Weights of a small GPT-style language model, trained from scratch on English Wikipedia.
Size: width 128, 2 heads of 64, MLP 320 squared ReGLU, 2.74M parameters.
Architecture: LayerNorm before each block, no biases in attention or MLP, tied embeddings, normalized queries and keys, capped logits.
Each number is 500 + 50 x the weight over its row's rms, rounded and kept within 0 to 999. Layers, rows and columns count from 0. Numbers have three digits each. The size before them is the row's rms in percent of the matrix's.

# layer 7 MLP up, 320x128, rms 0.0954, rows 0-50, columns 0-127
100:472560540466488503546351525492602533431531462519407441601528551474569522528515602547526441552535336462455489551536509413459532470539581404561489493517555414546570512481598474519478466443513510440533547491513491562535490458515571546531439433431511522527446482554522433443527502542454540529402566449499548444487434553489536518469533441559494482480501444491524522497477557521435452509515
094:593473491502523604403565437538458471570570478440496613457416492523515481516524499516439498468449502484497431437511498573557496416457508503534499557442619505507521502618549435492498484518509509573563489468531457367467648491469541492492457464535520545422544498473508478462521504467459540426486524494519479436588620486513584529458463475555595497501468482574487500560500515497552458480403
102:622613477498529442420508504473522547446516481416498541461582474446549450451448493473498505484488432462489634552533575456393602501453524499510480563548445461501532407564604431524476521510439411502507455489529467581571544576476497506530505501511520435583491558495428469495519475461566502527459504451438445605544487525544537479582469544478391561467470440509432458475518484478552554480517
092:474535508526508590606426571475558509468519506527526528477397528562392548435469498411455528434505520472530489515439484507540471490566538424361532441481402537467559523548488512505616528434509516471499493404549443516477521568490534509494624452480453456429562485517567487499507529520527457463411444519474442595493466541525518464539606500432440552460518503528573525420553552484444495565470
098:473536556419461511511480489499489479473469560450629489567415459576455509548584469456445552565486554494429535541501443530467512488456572545471483513527407501512403451444473550486441539440444488564543453576575556495521461423528468473527549591551511458602448503450525557438448435505542522491412466480480541488551493485369468518563519522522401576441465542454502521471491431530381547536539
099:457543518437476549448463460550499683452595503415482497551468522512467488519522423429326472449511479483532450522501558462518536464450505489453464497442523465442532440531498548562454551471554505511547429581434534534574391501449542527481503575528456559465468565455520497531450472483492457544478573557492424502510533541535482548430451471507465434464533512474601453482454571574470441411534
088:487538537498551461499404402553469430531579599517489396559574502473553504478537386470485526537431509529454437519499521620495490585461474556543505493443470503552507579521476574543521647505462559550458528472466586498507416511519456427498596474561480456436396429473565507479502479560443439412492399465541469482522488457522563548457441511495459538498515526508522554549516537515570473523519
099:443487485480513500503366480437459455509511557616483551454487615535471491513600449467504545500442475395520532457549539520552443571522443377477539469523461517457552532496471471587545479518450516439508519430509517584411545525508586485446506528527527599466462493405456527505517523513546548487490497538470452517502614575572441485437517457392528567490521494560453579525563462555409498542474
093:485402511544553515602442469573577479490395483465583445463519488619584565505441538416435432548502451526505523569469461515435518470517400471474486568507549438465484545420465484525494504488472545408467438538536614467456472459449463556551472529553528442484521504553471503502506628455502506440457577496546575518468411528533388519484513494454553528449508517553419496490596503516535474458490
101:482587458503427497424464515398544482473469548471515534560462502492579482488484531435410569442536540489446543471540501509544485452395561530520452431443557476436494478515485462460487522561387411455409468428557476464468423541529522499599546557424499556478609541464526452584646470539517496479577439524492496536513563492516506462398486521591478491459497589572491519469483521517482538528428
106:529534558372490507553498542530563544512482572541528525509537427515530500520519551551474511571553520408581550476471602521518416520582441541485488454447491549530516536429498542457597496503531515448410586491431538513497468506507539458510501521521445422389588466540487513567553528403437549508493449519491437526561501460525408509530510431508494466407401549518452487468436453474453338503531
103:433410364483484511496599554494435476544475579448553472473398488499480453472447547537458518483464501441567417469562550556563526515479485529588590497474542417501542509476484481485458471508461496546584534433423468533456523508524428377485582512504540478502471537494531480465569357498545536501451544523527535505535529573612375469478565533556550521556442520519475452530452433523506477556503
100:531516478463519514506487521395608444472579588511430496471509431485556634438504574505555520517533494607507579462563497406397455493479390511511534434462518570519533532469470513488513522542467557460371493501612489542528516466531522446569561516504502511524539427572490532487536596541519527419449513505399460505487527504507523493558485393493453518461494611548439472523486497428471520530446
091:525428450501608493504467511504436520454511548478578429551466527500454443484495461497490530471455470635502474423428555537499475552549582541486601474420564492518479531447522493458500438471526523449523534576528484507496492491455535558641496504514554573447482459477513486490548600546583441592549484440553538393570470426544498439389476553504563570461468509419491487512515504536445591411510
099:456613538509504404441554567477410522431474502615543477480431586476479497345501469465522492527493509547562554465498526558537569446447542453529521483504469527519425425534540503519566499575435474462500432413508535558516517447403587479506507457488519563440563554594437495483560562513418544471603531464536471474487507591519582504468500456544421543528420523444497534448523529504472504544515
105:433576521559602550497483506504522503400486515505523462425391507487474565535497571518476452623577466507551544516540485410487445551430564514496529464481455479543537458493593511483506454378461499453404437533466527464502502487459563592488525516542511515570581543418531481461496507414510454485488606444516489557493505488434552546572541490476402479462503413510428532466572623550479527474463
098:447541528437475463615496565534493509551444460539518464483496445553435484547470528603492508591507450522485527587474450451463490470546490545412530532488441384476477503535434563477570543473508438567481479533567474574392397503504464485513508506484484557402526508464464577391586615512477503538457574526544480447551461531431449489471496482412448481506515445585500593486454571563472466431484
108:476461386500549546448446531496483522520413553487505511475429504549601546494461481530558502487512596474409546481491533480394531497423494386472524477524483558555464551506456530499485569535500508551404557556493459513460509481504499436357474611510436427475499477475502527593485579444500582485393427539464501560551485533527477522573513568541467451468524523467528462433510515562490537530647
094:538530440479489527567542487470583497449390506525485500507581483428498449443449628398494561429559500552481507579431515492539540473492575496459546509479528602489491488477451401483549580450537510522531509421489463458506483417467507439431438487431446542445515548519472509557556528421492536570570455610493476518458532535584486472493488450488493416499485541501425434496377482408602472524484
107:542532491492429555533573546382514531506496534549501459563541407502414503451463476472500500524461419439517575406499450458530444417505559493507537552483488499460514480488488525533463572513473506479558512616478515546452466581556537487539382496528530460485526495552465482550489516591516517619560498614429366390531433454478475629592477419507447511534504455525455498506494483456534526481517
099:551523479491436495550505535441446577517488503596406548524577548439531491513402492513526466549566528544377550489495546521498511505492618520507461411465456432507462621386421456520506458492450503503454533399543448505457536458447512583456542466483478480482553525563424479476554448445485550536516468445557487498575380543524446504600504490565521433401531497515505572517466497453470518564547
092:599549511439483509482470429485502501468557554509410476457585487566500501506485448505551550484504341494513421519454461529498471471495472500500445495442525574512602470442548549562508533595611563486553508507527485403476457462538462401504500465556421564446563532534567524532388474543391479453538451470537506485528519503442476408400532572527504572528537452485466565481511487485482601558467
098:486523546479583506451496485553569487483579531428504563525484440452496463540552470456479555531457464424599530445487482463540545535599462483555537484497557545475547376550428535478573530525364464504522400579457470551544470500441464563498457496527495444476479546494505481537530448470566391553489466570504476491535518605552462563483505541348420512542448480478436552576503542522462408480499
108:484452514505481421535565620521549487559558418393453506470502549525510513541569567439540489511521568540475422504551496518509491406528528563442450471665498474471455519530495471520490454469509570487536518422525434508504421500408483453570459496553446460509520512549520428415517469547538495467518381470518562439430440488489554425519494458518534404539435580514548469604504511586579504511467
096:475572485582490457518531465471545425498507502469453499519497477521455530471497601455535556500578346413483455581483484482512494493486475555467615483529332587533505462534549652530532490494553470466521409527499444504482435367496514474528427527439522438599484511437571510468480455496571453472536479482513413458465461569495472442465435480507550533538527433471532491521500454530519508560483
090:553489629533481504548547433473499498572521537468418462538461472532424563513497473487437485532452483413372460505501586531399515495395537546424521591446548490506455527518491481578559564570526452450456528464456481472486594532412564492534536470430432411516488562459569458615549547480510431503481511506562402521513484492482510459523498481557560521517538535548451562455586408537473509478474
097:515456542471504606536465551483520499556524522487463486504400465457560630507537428436488522471506504559358583614479488521519531420411603460438365510569525491530477518475431496490598551502526526523528540476448461448473531458446525466488508519501506523520443545552517521606509381482433504489567470520471532470561423503481534520478530454527453515476510478545460461449595488432386462507548
099:453557576566433410429585465492532599476524510472507424550491461558441485600523373461432469477443404442443523486542466546544499481516502455444507467440501572509465464540547510419454533442527504464517444554475499543457555507540491556462494475475439500463572561533553458562487569593450429577478534558493511514440453364547503565494501484546420444462543520490460583535553499566520420549511
101:355386442508497456509471432479365497494478574593489489413616489409484472509573540586581517510413507461472515446469554569517521469544542520506446451510401526497447441478509543503452427474438524509565563558516528486480476543523539465489524516567518548522460536431572501527514460465447570559513523640546499554479435447486533542474456503533491499486527543483472543526412527502512541606452
097:481430444583429448509504435476480473518515475476460470640482610451514469421500490498612501508542547447548510502502393504460452548570423499553495439521440461581580558506468536610465460445521575541554514545515453537505531538551542525479481504521581421463500424505515497566499491492521537542562467374541469523479540583510512415461528570417479551460510534475573512436482415606456500502475
110:438532435483425560617490528559472561499572503455411520523401453432540542514473527509468481504486397456476500435416548508540504452507479509500460501481487432518484598459509573606407424549500459475591499418496489465383514469527541507544569480514433525496462563420498539477493488503500476387489511461528563467379471491494533554537527562446492453551515551659523494539502515577515532542518
107:470491407529466541470448497528468483358426432470538584548457514543505439529490451476578493435495548449481541543463536581533447562463481609473471505524530515513527460460482465527471488487503515524497608567491575461573434476471466551638477552467510528523495558562509540448566418401475393494491488442496565501497560506608601454479487549509461505399487499450500458555489381495451480441525
103:492547510557444476477475379434539597437500469592492520451580439542442562455501505466517578506431620594494517529517486459538496442530543561511523579547432491499485496491458448569514513550593475529556466458473567528454418477494364427467547459537475575490472506459497585498504534451546513447492537502428538474544517459590430487517522448468521567454428487496507606426429489549406468447492
091:500440531508436551514472489525462405464472529494339494515524548643526545552556510512446560508425511508514433454533490553464512474432510552509540516474412503521494485536522481533484491463542488514428445548484521473519665423561462455552507497462512498474515575443481509492546485471409466407552460496482482458510558506530555582498573465521546502548526440660481549544516533367497422555472
094:524501515420567567537514375498543528483487368525470545510474529533490490447559502449492462486579512533504464425426510477570389381557555455476425535548412536487379433486550447415588418527517466465546450503451589520442523455490551408490437499515528466571609541474507469520515577535456520478603511530480537460502477509437529476561460523578538517501528470571559521467462496497494467464518
097:466504561601504578521513465467530499494363456479413548537486501488504408526417571449449514502479554548503529510499410476446475506581418454562490519531469490457542480557440494601540487534414438505462467544594404527450538444549520532508469559471402434563563497508496401469502453490477452573437522499463447502526488534579518463542624532435469543489539496508580525389551548572484513489459
096:407520475477482444540426529465467478480607480471515525579480540422424473429427523530603494475468480440538499507412442519448464453489401440511471514468547549501477537508469487478441441476518470529510488547529627565370573554501575559442481557443451478557510537486451464595411550566545496554582495445512479493474462503446471562542465553566554578518479502488544554450416477543485549593558
093:449531562489436545596500526518521595466471613525574398483623468448541458572475471571485504469465411445451511477466507566460396516543546529509561553447457530457393471487450499550506450496546449527498550536430512413530518490450468555492514527471482543422494509448482432427551525501486530540553458507496477530434418433529495622493420466479503560566483621540508503583475477493561518488418
096:524504472457475528435439508422552488464524582537504521446500499450587468506476448536393552475504519423508437482474612525552531530508482535639534455566564452561521529463527472521457469537581583511405485525474496485468468448443501541487390536523415515487511504494438467601568555514568594520566529461493430532455468457486541495487648391462497577453475437439552437506521525552498445473522
096:528504513534450551474409513518504461487468407555492592509394551595558466444489551452548482471478564624471487452521420528445423525494506533474489450436522546527447510495523601508445494537500538555521424483534508401425542481505488523455495488467501488617526552558499499438507424543517542448458502457524531560386460462520509556547559542525479562429588462567355540531400518428497467484505
099:545536397522496495453510467457526430440462511520435516516550530487554489529556519497527570474614494568511529413497537393520514496536464464470483548530477490509416442547579570486507401557557542503437573531592484495416504494500517475468417493415455466482582501513534467553531404533496511605494564447529408541504504542526618523484401568473525438426429437433513474577496509559441543578475
109:421511476427526525479462517538506478506429499551544440517447510489532490504458510477461543377502517580620491443500428527475567580498588556474511345427520528456598610571497582446454447584525448497482502486503516526517383530588490398472523493534499425541505526499519440518493526517569458574503455473483485592513474478490383536530453529469603531557464523487535529560539514447465495491542
112:518516459500525427520400505573495504433425446505546502572528529495494413556347537519443538463548607502523578447510519410522516494505509351496593527488537513493400498522467582471455484504522507438551569531517512506560463571475425541514446525430543530467412515522500559457458522532520483493623522437475525527533484464536457464490476473527531428510520567470634516545554492545535473391525
099:551554538432569590469477510589504580519447475531459481413438501456538519552607482478519554506492513471469529483495590512476467499425463509510525439497573509504410492542497563529469509512507579558513581505434501448381438430556539447432534530522456455412517474463574479531577555557579565490609472515598470501557517499516463461461474421459461405493412409444467543542555564531515449448516
101:484465437577502597587574553467479490556572378467515547481457468445464460456417459536595575551618389545496421492506522472475515528537581531444542536495530531475534480540552458585416515473500555480590544504529525547420550473565525491511420482454508511481458613515490508574435434517446424547528488487398481492474470521490478435440411383528493551505509499533545506473493480479526455466528
096:511464447516495498600488568489498490486560423554558540373601409545491482527419482423515454480495486495635572486454545484544527418491574577468517493469556541477512559516494476496480534493518528570400579567446395484487502556544371558468479528529485432514409478523490499415525456430512568533406554509540476529489547486564470475510472442463490492467525507422399526477551525587480512497557
107:375521575460509523526636487518536587358543552473524472518574482460541440478542451535576452461362527507389538475490487494511541430505399505546488586454471499381442511477517481526456505552504540446421486523488537427416557498547543510515494574426418441487522479532492431483532490562532542525514496485531488476563525449500485477459451540509466579482481519613503527570544570527494561483479
097:571602504469477577436485495460485572404472573526486453590514521465533576423508492509527504528395506512505507483539483513527520482557473459481473475511446539536406445439524519509502363422554504542487485613509478485554394518486554483440470543484589397438510528547545447526457450451541532628541607444491509472435435500483536550509480489460567465415449563505438439571506466504515552535569
102:607499526582527490352526499577449500509481437465438575508501401484521534560475482475566421466484544588533462484483509519586437487553476547480407460555466459488491469558480501418459511475550410496491538426479496529520539498531467559420535506442523441434427505536473497489456466518600418437509567549591473518526554567442499526544505549478509463583561390565580554537466503512538427418517
097:539514511430574589411437472488461451582489438501444556512429483548508450528497575546464457465445613508520419497577498533497454466442491411447485488380532473452456448508462510469475452536523480473541430407573483520553539408531558420522456474515468481511525568528475550460547594486468515510526519446519579574511492564483508462406518598510495458629448514501494543617597524480524495479468
094:458433425558526560479490641512485489585517519489485489505521504526514502475457485474512527450472590540509433482533439444529614441530549497580417535475440578522517461531498507459337495486591553473601422441536501541548530458507504369496482495498410567504458435505512505566416447402503483492537467446446520480507552518529488548550462544519526532612605531483539521513529564451444514471523